From a checkpoint of a small transformer trained on Wikipedia.
Size: width 160, 2 heads of 64, vocabulary 1976.
Architecture: biases, tied embeddings.
Training: a variant of Muon for these matrices, 82M tokens, 9998 steps.
Each number is 200 + 30 x the weight over its row's rms, rounded and kept within 0 to 999. Layers, rows and columns count from 0. The size before them is the row's rms in percent of the matrix's.

# layer 3 attention output (transposed), 128x160, rms 0.0654, rows 62-63, columns 0-159
114,176,195,200,200,200,188,148,198,177,193,219,204,218,201,180,206,146,187,176,220,200,225,177,170,204,248,149,180,185,192,194,186,231,247,278,174,220,255,191,209,153,233,221,211,164,206,212,180,190,201,191,169,115,187,233,200,279,141,159,199,186,210,219,186,214,146,149,192,213,199,236,179,233,202,231,187,179,195,245,195,240,199,197,197,223,172,146,214,249,218,202,182,213,176,206,235,213,253,251,193,165,224,204,199,190,213,190,243,208,181,154,146,164,235,190,171,219,185,201,201,219,169,140,158,220,161,228,212,225,172,232,162,238,223,206,217,183,217,263,189,216,215,193,254,203,246,149,246,198,199,208,185,203,225,106,220,216,165,222,201
104,200,197,211,177,168,200,209,211,187,278,199,224,210,227,256,217,183,224,131,188,164,250,170,177,205,151,163,199,210,187,174,223,174,220,235,236,187,169,206,173,212,213,165,217,207,264,143,182,180,213,200,220,239,209,169,197,172,189,232,198,144,236,211,191,190,205,194,197,183,206,186,222,204,187,100,212,179,227,113,203,212,129,200,200,153,173,175,248,209,185,165,229,181,186,222,198,185,220,231,265,193,239,207,190,196,212,210,209,182,228,219,193,191,225,213,180,255,183,207,165,205,146,242,230,192,163,202,222,143,235,193,226,232,188,178,189,216,255,193,247,205,178,242,237,122,188,200,240,232,207,198,237,179,249,222,217,216,160,217,208
# layer 3 attention value, 128x160, rms 0.0528, rows 63, columns 0-159
099,234,170,177,251,221,185,172,202,194,176,205,168,204,189,151,248,237,222,231,206,167,182,207,241,165,270,146,274,147,163,227,196,202,194,139,227,169,228,156,211,204,213,209,167,182,226,181,176,175,221,221,120,203,180,202,167,193,240,219,157,200,192,219,214,227,157,233,234,228,120,205,218,226,219,212,241,241,230,196,156,238,179,253,240,186,183,248,171,216,193,168,171,238,232,175,197,156,232,178,203,223,162,180,203,197,209,265,178,194,182,175,200,239,177,184,225,205,161,194,232,250,187,201,132,195,163,198,174,235,206,165,235,173,212,228,209,171,167,242,206,205,224,203,142,207,205,215,184,192,224,179,211,240,224,189,200,179,208,189,220
# layer 3 attention query, 128x160, rms 0.0519, rows 64-72, columns 0-159
090,234,237,215,185,138,222,218,200,163,232,178,224,178,268,232,173,203,190,211,141,237,175,139,235,217,192,182,211,163,192,218,186,148,208,242,200,141,160,225,216,219,220,167,172,180,225,164,213,211,188,167,206,162,169,215,239,272,229,218,169,182,217,247,188,244,190,214,151,136,220,192,172,158,184,167,165,232,227,175,246,230,216,232,128,185,212,188,203,216,196,227,175,161,228,184,204,198,142,196,221,192,195,219,144,174,194,242,184,184,190,203,238,214,175,146,181,164,218,184,180,273,217,174,221,207,179,208,208,247,166,201,200,163,171,226,188,189,231,197,189,182,214,223,242,203,170,206,219,206,209,166,259,202,233,203,221,122,210,211,184
114,206,206,188,233,201,197,204,192,213,183,199,201,218,225,266,202,260,254,215,208,135,202,193,169,211,158,241,201,195,175,206,120,242,162,178,186,173,215,233,201,192,175,231,153,149,157,225,206,214,230,215,210,262,172,171,232,174,156,152,264,207,153,217,206,199,182,225,187,170,183,255,191,234,224,153,255,178,214,189,172,195,217,196,230,194,189,244,196,178,147,199,161,226,178,214,202,222,244,127,233,197,196,177,138,140,189,208,208,201,216,233,199,177,170,212,179,197,220,241,244,223,265,221,251,222,191,220,204,216,221,218,178,205,221,234,240,173,177,219,211,138,178,177,194,236,171,188,194,220,210,200,185,166,184,238,228,145,203,160,186
093,194,156,171,236,188,178,205,175,196,223,230,241,214,142,227,226,171,223,170,204,188,185,176,239,158,218,250,243,222,208,167,189,195,169,232,183,196,147,182,161,227,237,231,224,234,222,199,235,246,173,204,183,170,237,233,176,209,235,181,220,179,214,127,127,226,173,218,149,211,217,209,257,221,207,205,219,213,196,200,186,185,177,157,179,166,183,198,226,250,148,156,272,191,185,210,241,168,163,211,260,219,245,193,193,173,217,228,225,234,196,153,198,220,249,210,190,236,199,172,169,191,154,224,199,202,132,242,140,144,257,198,202,222,183,155,213,189,198,204,206,191,200,195,194,141,196,185,208,191,172,154,194,182,234,222,212,210,211,250,200
092,236,193,204,189,189,148,223,201,197,185,215,212,164,191,166,183,225,244,189,193,228,252,205,213,110,202,225,184,196,239,201,156,198,170,218,214,189,168,204,136,178,230,175,277,221,243,179,152,210,144,161,199,229,218,229,233,189,180,193,188,188,178,189,170,192,271,168,218,194,238,189,205,211,196,195,187,169,139,196,280,198,185,175,124,201,196,178,173,207,257,229,153,194,260,227,186,244,184,223,239,150,203,246,175,227,170,189,185,194,173,171,245,222,231,164,182,210,212,213,161,222,195,261,213,147,186,165,197,180,181,245,204,199,226,170,187,185,242,227,204,222,188,173,183,168,216,184,149,199,172,167,182,220,208,171,160,212,179,232,219
115,256,172,232,209,199,199,192,219,183,160,197,199,195,196,242,188,171,211,206,220,181,165,247,176,188,227,194,258,233,258,185,236,255,211,155,182,209,262,208,163,188,202,206,164,218,181,190,227,228,228,261,246,229,230,169,234,233,257,212,155,163,177,266,214,221,232,191,242,202,187,211,197,193,188,207,190,273,213,201,192,238,197,210,188,194,163,175,220,213,165,200,205,170,201,228,225,211,197,193,173,156,259,189,220,218,161,251,179,245,223,198,188,223,245,236,213,169,200,239,152,261,189,178,163,236,164,208,172,180,172,132,191,219,234,218,177,216,207,177,195,225,167,238,164,197,236,207,237,167,112,207,240,196,176,168,183,175,214,207,165
099,161,220,160,209,193,256,215,184,183,194,202,233,194,187,152,222,161,175,197,191,178,142,155,216,144,208,211,123,150,201,213,189,218,167,191,182,231,250,210,188,152,179,201,199,211,219,200,213,152,172,185,227,167,206,266,205,198,213,214,189,187,185,222,201,223,162,178,161,181,156,157,229,212,209,129,242,248,134,215,224,173,189,240,239,184,218,179,157,279,234,213,153,211,198,190,215,232,252,224,209,267,171,242,199,172,207,211,185,215,178,209,190,201,179,188,181,152,225,204,242,236,168,187,206,215,205,199,224,224,177,221,157,138,210,178,230,238,210,173,242,204,185,187,195,195,149,238,186,193,211,237,234,151,227,218,241,246,208,239,184
097,174,197,248,217,198,180,209,243,187,210,219,185,195,299,220,194,179,198,244,186,148,199,216,230,231,189,183,178,214,184,242,211,163,140,191,215,186,241,207,187,183,158,211,195,223,221,219,127,176,198,157,170,174,170,217,235,228,196,178,225,213,210,192,229,250,173,173,213,177,181,187,200,191,203,236,183,140,246,208,224,204,142,177,187,212,239,174,237,192,243,147,200,279,161,188,220,240,215,230,201,163,235,246,200,194,235,228,235,238,143,271,239,195,170,220,213,176,193,191,202,166,206,204,197,157,238,149,209,153,216,179,201,227,221,198,220,266,222,200,182,187,248,181,231,166,179,207,195,204,195,166,211,164,219,239,205,206,163,136,223
100,155,213,171,179,183,226,211,216,229,230,148,223,218,226,177,227,266,181,205,241,191,234,205,222,198,236,228,225,141,198,181,169,209,249,182,245,236,192,226,163,247,222,150,191,161,227,199,227,175,233,170,207,191,249,192,253,186,232,208,252,189,256,176,239,217,250,168,240,182,131,198,211,172,202,168,231,177,190,178,193,220,225,184,211,231,199,269,258,224,134,186,176,190,185,164,215,239,233,142,210,154,190,198,237,165,222,191,166,205,204,220,182,179,146,234,231,211,197,214,259,160,189,242,205,207,144,258,207,205,201,226,169,206,171,248,174,212,225,184,166,202,198,196,191,225,189,162,189,226,250,189,177,174,225,207,195,203,209,178,226
104,227,236,238,190,147,274,217,198,155,155,221,204,258,208,214,196,128,188,239,177,210,146,223,208,201,212,224,195,196,225,207,176,243,171,217,147,186,248,224,201,194,191,163,185,139,203,240,162,232,245,234,174,229,175,233,187,176,165,190,155,208,212,226,190,222,188,245,210,194,238,140,166,182,206,188,203,200,227,176,239,217,214,256,249,178,210,198,207,180,201,201,177,234,211,192,175,217,180,191,199,191,217,158,222,192,229,219,162,188,232,198,172,207,251,206,178,181,220,183,198,201,208,185,195,184,146,187,256,191,188,155,224,183,248,218,157,170,225,164,158,225,161,224,175,191,196,200,205,214,111,188,216,168,153,197,182,169,276,149,146
# layer 3 attention key, 128x160, rms 0.0524, rows 64-71, columns 0-159
094,177,178,127,229,181,225,163,179,151,191,164,208,196,237,183,159,233,229,156,229,170,201,153,192,170,223,158,129,158,168,219,154,267,188,183,143,177,204,211,185,219,278,220,220,220,205,224,242,194,182,186,207,115,197,194,198,161,212,236,222,201,153,262,234,183,189,202,224,227,194,260,225,194,210,189,199,262,181,186,169,183,207,215,185,210,156,260,184,164,178,217,212,181,172,229,266,239,165,233,178,189,152,202,181,212,188,165,186,189,259,175,217,148,218,178,266,212,217,230,199,177,213,202,193,197,204,249,206,238,214,231,216,210,197,195,233,196,186,217,207,198,219,198,201,184,185,207,200,203,189,208,174,231,179,273,171,231,194,207,218
110,231,201,193,198,198,210,177,200,160,203,223,186,236,245,221,208,249,253,238,167,190,183,212,225,204,130,136,208,180,109,155,226,233,190,211,186,225,204,231,229,187,220,207,164,165,138,242,188,177,235,238,217,186,173,213,194,133,215,174,191,217,145,207,274,233,163,210,196,163,155,219,209,196,183,231,253,186,259,205,162,176,188,191,210,213,212,221,246,176,165,225,169,159,178,181,194,218,161,162,181,194,232,278,184,162,188,236,231,218,194,160,204,191,190,197,203,212,226,195,204,155,212,194,191,166,226,204,277,169,194,201,227,226,223,225,177,223,181,197,196,208,157,240,199,209,180,188,182,166,195,192,227,210,189,229,201,167,223,213,115
090,202,166,188,146,187,218,187,215,175,177,243,141,252,154,183,141,190,160,253,211,225,242,218,238,173,184,191,214,175,188,141,203,187,228,228,268,226,198,190,194,191,188,218,194,266,208,231,202,208,201,192,265,227,228,210,173,200,196,179,184,171,262,185,141,230,259,199,226,199,217,172,175,184,208,209,188,212,156,219,248,194,155,204,202,195,190,159,162,217,211,138,211,179,232,229,175,216,202,221,235,202,208,173,200,229,214,183,232,141,267,144,174,169,192,184,227,260,227,165,188,240,225,250,189,240,221,213,174,175,187,241,194,149,178,186,173,156,231,172,191,178,172,190,175,167,207,189,201,255,182,223,220,240,223,218,204,219,168,216,245
095,180,162,206,192,201,237,214,240,223,156,181,221,139,244,254,181,179,147,177,213,235,205,196,195,200,237,207,202,190,178,246,234,174,234,240,219,185,196,173,172,275,159,202,150,210,217,209,212,167,177,223,154,226,136,237,204,166,191,231,213,201,232,255,225,168,256,174,170,226,165,198,176,179,206,158,179,193,203,172,207,141,186,159,246,200,206,200,203,221,180,186,203,157,159,240,198,155,255,209,246,192,219,187,211,187,151,224,157,264,187,237,226,193,169,219,228,225,171,199,183,191,188,259,172,170,226,214,179,208,201,219,162,150,138,203,186,162,188,196,209,143,204,200,163,198,186,220,212,238,260,157,216,196,248,195,218,193,163,218,229
105,194,252,200,190,137,167,211,198,215,148,208,200,190,204,232,220,144,229,174,213,196,168,157,232,240,251,166,211,209,240,220,148,181,176,210,145,175,157,242,177,195,195,248,198,265,165,214,205,256,240,212,220,172,187,256,196,246,190,183,156,192,223,233,199,141,227,203,189,186,291,180,162,188,208,159,181,238,211,205,223,157,205,278,197,183,230,192,256,178,211,196,200,186,232,203,173,184,203,208,222,190,194,191,198,213,168,170,167,165,228,202,154,199,185,208,202,210,245,227,176,232,183,207,178,184,147,220,157,184,205,178,168,197,261,165,178,222,176,197,163,178,168,164,239,171,176,190,238,153,170,167,177,167,191,195,234,213,177,231,168
090,154,262,204,189,203,222,179,156,232,149,199,249,209,177,245,192,205,159,174,203,198,221,157,188,258,250,223,213,191,135,247,198,187,209,217,208,133,211,191,218,204,235,154,204,238,177,182,189,206,210,192,194,186,173,148,196,153,180,152,198,206,176,218,228,207,226,196,186,258,236,231,241,230,154,188,175,200,229,190,208,250,213,155,191,177,200,227,193,166,185,179,213,196,185,191,194,215,166,175,191,203,177,189,189,156,169,192,231,166,158,182,184,253,133,175,220,187,203,181,168,188,224,253,254,275,177,240,228,224,155,179,207,179,249,208,164,147,184,186,213,216,156,204,184,231,220,244,239,241,215,174,254,158,249,191,195,224,220,177,227
090,196,236,230,184,192,164,194,157,152,176,199,170,166,236,230,228,199,185,150,226,202,195,209,202,191,200,184,150,196,239,178,156,153,193,238,244,211,202,221,233,172,185,189,252,208,128,226,193,169,195,204,193,215,208,209,216,229,213,205,237,189,154,256,204,248,211,280,206,149,180,201,230,228,192,234,157,189,222,128,162,225,220,210,249,178,226,164,148,187,239,231,135,220,193,175,212,161,231,196,207,215,212,256,199,189,209,197,184,236,206,201,169,173,223,192,218,203,170,213,217,213,203,238,229,132,231,201,218,247,161,159,180,159,214,217,181,197,223,243,190,145,175,167,160,217,205,150,163,255,207,218,220,156,216,208,180,201,213,149,248
099,260,202,208,183,210,224,184,164,182,227,223,191,175,212,189,219,153,189,211,251,166,183,183,216,200,195,193,209,176,198,205,265,205,169,223,246,243,217,181,209,251,204,185,182,160,188,221,190,208,209,232,188,154,212,168,197,209,179,220,217,195,175,182,200,202,205,265,246,244,219,220,198,138,197,271,185,219,218,135,164,198,220,101,225,168,179,211,175,162,210,161,220,167,175,177,179,178,202,154,213,240,197,162,171,228,211,217,248,196,190,210,202,239,149,232,233,164,137,184,181,145,248,242,158,210,194,155,196,151,188,232,233,217,170,214,194,261,184,192,204,199,196,161,172,152,179,209,175,181,160,230,220,216,144,179,265,212,200,198,195